{"positions": "rope", "warmup_steps": 41, "dataset": "wikipedia_en"}
Each number is 500 + 25 x the weight over the matrix's rms, rounded and kept within 0 to 999. Layers, rows and columns count from 0. Numbers have three digits each.

# layer 4 MLP down, 192x768, rms 0.0851, rows 91-112, columns 0-127
501489493514508527516540553501480495498472488506510510534486536459449501501486488503514472518494511490502502547555493520468496486508555446538512494491502502469488505521526478488512483527505505531500450495509485525534494490484448526467487496520541454496511458536472514517504467497509523499492509552492515513463517507495467491486487512440499490517519493483511509459513481482501556490477
488520466474484484482471492471517515551467512490492492479471500457486533485515482532505508481522475521502518486501499485517535535446472483518489520502505480522526501535507473507540534514523488514495499509482473503560478525483514549504461460474521496502550525508547534562488549465533501535515502510494530505461477490480475496452470518543517487527543511452529494503479561488528467506483
482482509496493514509500493506539466505527497497573498504503493500485506500500505501549514490503479469510542482495515482494504501554424467529478571459489444469500469493509507453511476482509513523548486552497481511493474522514528541537479473455427560462530504496547485501541545536489512519506486525492546523510476497505505524548493513498508509504481518531494544491471491482522468527525
539509533504487435508486500504516502466519502532501481493467510464512501443446521507486481569506576482500522518489514510493501482471518507471538452481492500478491478489479491464495508487502444508496529504537460516475479519498503473474501481499452529502468510450483532496486487478518540522502475498504524445480488495485488522502479492528496483508550467516508499472521480501544504453489
519514492508488528536496508516464523502506467534511497499439559488506476466517495510505474526490551552527525534559485521489552500448481513517508488446541508494530514515488493536486483527504557526494483501527478499479487452447500543516519532475473516474536493498477483499453514486522492462514498514515519488554476452490532510496481507571447502496525533459537509570505500541483525483518
457511462531521491491531450471534452477495491525564483459507516506509503458491503476492505481468486541529496507539475506551467498514484501515494484518461503462522495467513537505465539493491490503470467510510475509507523476482475473434513547490480478505557507483530517489504518526530488525462463432505517482495500509541523523564464530507536479458533492496485468515481470511507471453528
471491516515492516518498495498486482518415484505505507481572486509503513519518498489519503482496509514506506526481517484517508463522516522505498523484480538471512475526521498502485484490489510491514536426500531488496483477460503425488519486480491538504521500511477490451496478521486544491500504470482478517468517495466513525526513509522511490505467487485472515507527471471444473499477
536456502517514527504472498486494512495529515479471525525487533515513478493529543521501499546517511513486487492509506475510493470525515493501593488480512466506491496538503498538492472495520504505452516517533499506479521504497526492504498522511536512511493477489496496515460520530501531533488513471525526502475485504492540460507528513484474516545488527499530516475511478484463545536480
501487545499509473498506536508493519453481523511489517494497529536498533539509507482448480496504464503482484517499521466510501508501553454577462526522477497479523499497498468503483492560514535531489482452527503574556491529497505477481490484480512488507499459521491454492493483551523505502499502476525517511488529492508513545518488461554527513536500479501519447505475508514460542505479
529484565497527471498490480546458498472500560465532537505552434534485509478534535483499530506501476507519492519480490477498495468486553522516499538489521520522538501520489486514504489506521491497481508510468497545468513513499522521531490501505461496503498482525447499527507499484478495488503505529512466481449517499496500491483455492526502527498484464496508494525544493478492504451499
516544498507495500494502540518559507479505512515503481479497525526546488509493503482471517448556510504506493500516550496476517492474476488470458486497524492458512494494485505541531503516457474490494516510521471494483454514461497490478479527527435489510511495509463482539451489508524477562512515513478455437478497488481487511542497500508491536519479499499506494507455485488505482507509
509486532509529487502518494514474464495475481478496519497518521461518512513482489503546525536507479480525500474496526504529502518456537482481492469520526560515568451513488541543507521485511501486497507469498540475572511443487522530518465501547478544540568449460520517494536550513540487519516521501513481463552481466441525523501484470571515520468468533445538446513509496510529466514510
480499467520464494549536492460467465502488467506494507505520496509506522519551533511480491476510469509500513499527452523471476489482481504571498479476496511548494490542496468605514520497547514495548517497497514521501463523493529505502523516532524484534498464500520528479455477460550474557504531524459491524485519491542509500498513493483501568538518491488530504511493520469481450524480
462512519505496507496513529480513503532504501510491468495499512525519483528486517504466510489516516463469513524467510524461443539543512502526493502478510519491483500514455453536532481539522503483494513486507480554536474522482462503455515495517498490472505497507482459461484476530516513497518541495513494477526528537494484533495496501477511541458524536515549518484492503566489504493502
489461474505500502506492516503550507506507506505486491535480512537490426485439485498460503452518507467474496483490519519495528504493520512471509517499544496498485509506535530482503513504517558528510442463471482489538483466470532512483490529483494488485461465530490485517503502486513502475531498471522498482512534516521518546499531482459492472511484452486496458493508537474460474482546
562522499481473485479487545481545533508470503461504536535461496496529501477490520455468508451552468493476482501479510517455496470467475506497498480535457508503515518490519481482475548496500505523569512524471478480488496482492455510496531508504494486505518505498475516481464509484509470500525481496479488507504504481483519535463516501515520500538519466507500505440456495481473516489510
484543489550508482479513496522505500493507535507500533465490482502496461517476472442495521491506529490515507481481520476513501489498514453472468527491525522477495506494486459515481498494552480514484515510491464487535498537517476502504457549505480548513509521496472537527508494440496501485526491453523512481522492507553514518432507491553532504510455520497501519483464527531463519510495
504486506514487469499512517513547470491518504534496488538469472485528499480485531510525520465497420520531486474487451491539475485504510497475522497502466501464519481478473473512503508511523557505507480496465488526500529520488492479491523498516512521453534464450462501478508510504511519488523529480505492527522518500518523477520488495517486515501456514543534520472473518494527529467492
479514535460504506492539465495476570507480515530531509538477506487521501514503496533490479505494521552484465486503487475502507558479505501504500500506455470490509490511493472500512515487508493493479531507497495497505494498476479495488532503493514511487474482498504501525539494508540502534514481500447489530478492510487522529460501467483508516502499483565498517497474537496512502444477
491520494476478502478525471548488500503493445473491482511508492514444470494503497494546506483432477489489507474509473521491469478457505481497472519512470484552517536525496492500536513494516483497487480478506521466487462484515492486478496499534512516489490478508516510505516515467501501473494493476513499477482492454477544468530483477509512465485488477569510481466507535566485475499490
505480511490521496450471529516502489475511510474510465524482513515503547476502528528470524477512491480533485475506472503513504477504486549477518479493464516492471516477517515502522536510486494530494516506491519514480477487502546469529505507483449523519490501540497493517497459550471499528486519500511482486552475507469516467539487481500481484497473500516480529490554491504506516503508
513481490460505499475517508474485500439486470472498529480458501485500506489547488519473502531519528517501518468482547509490538505498488528504503482484502514454503481455508485505504525536501455499511521504460442531466497462456491513487494520469536501563557508457451545515472472530482493553496514522494542460558512501483497525506503516498479490530521514488519457513475510480496471489492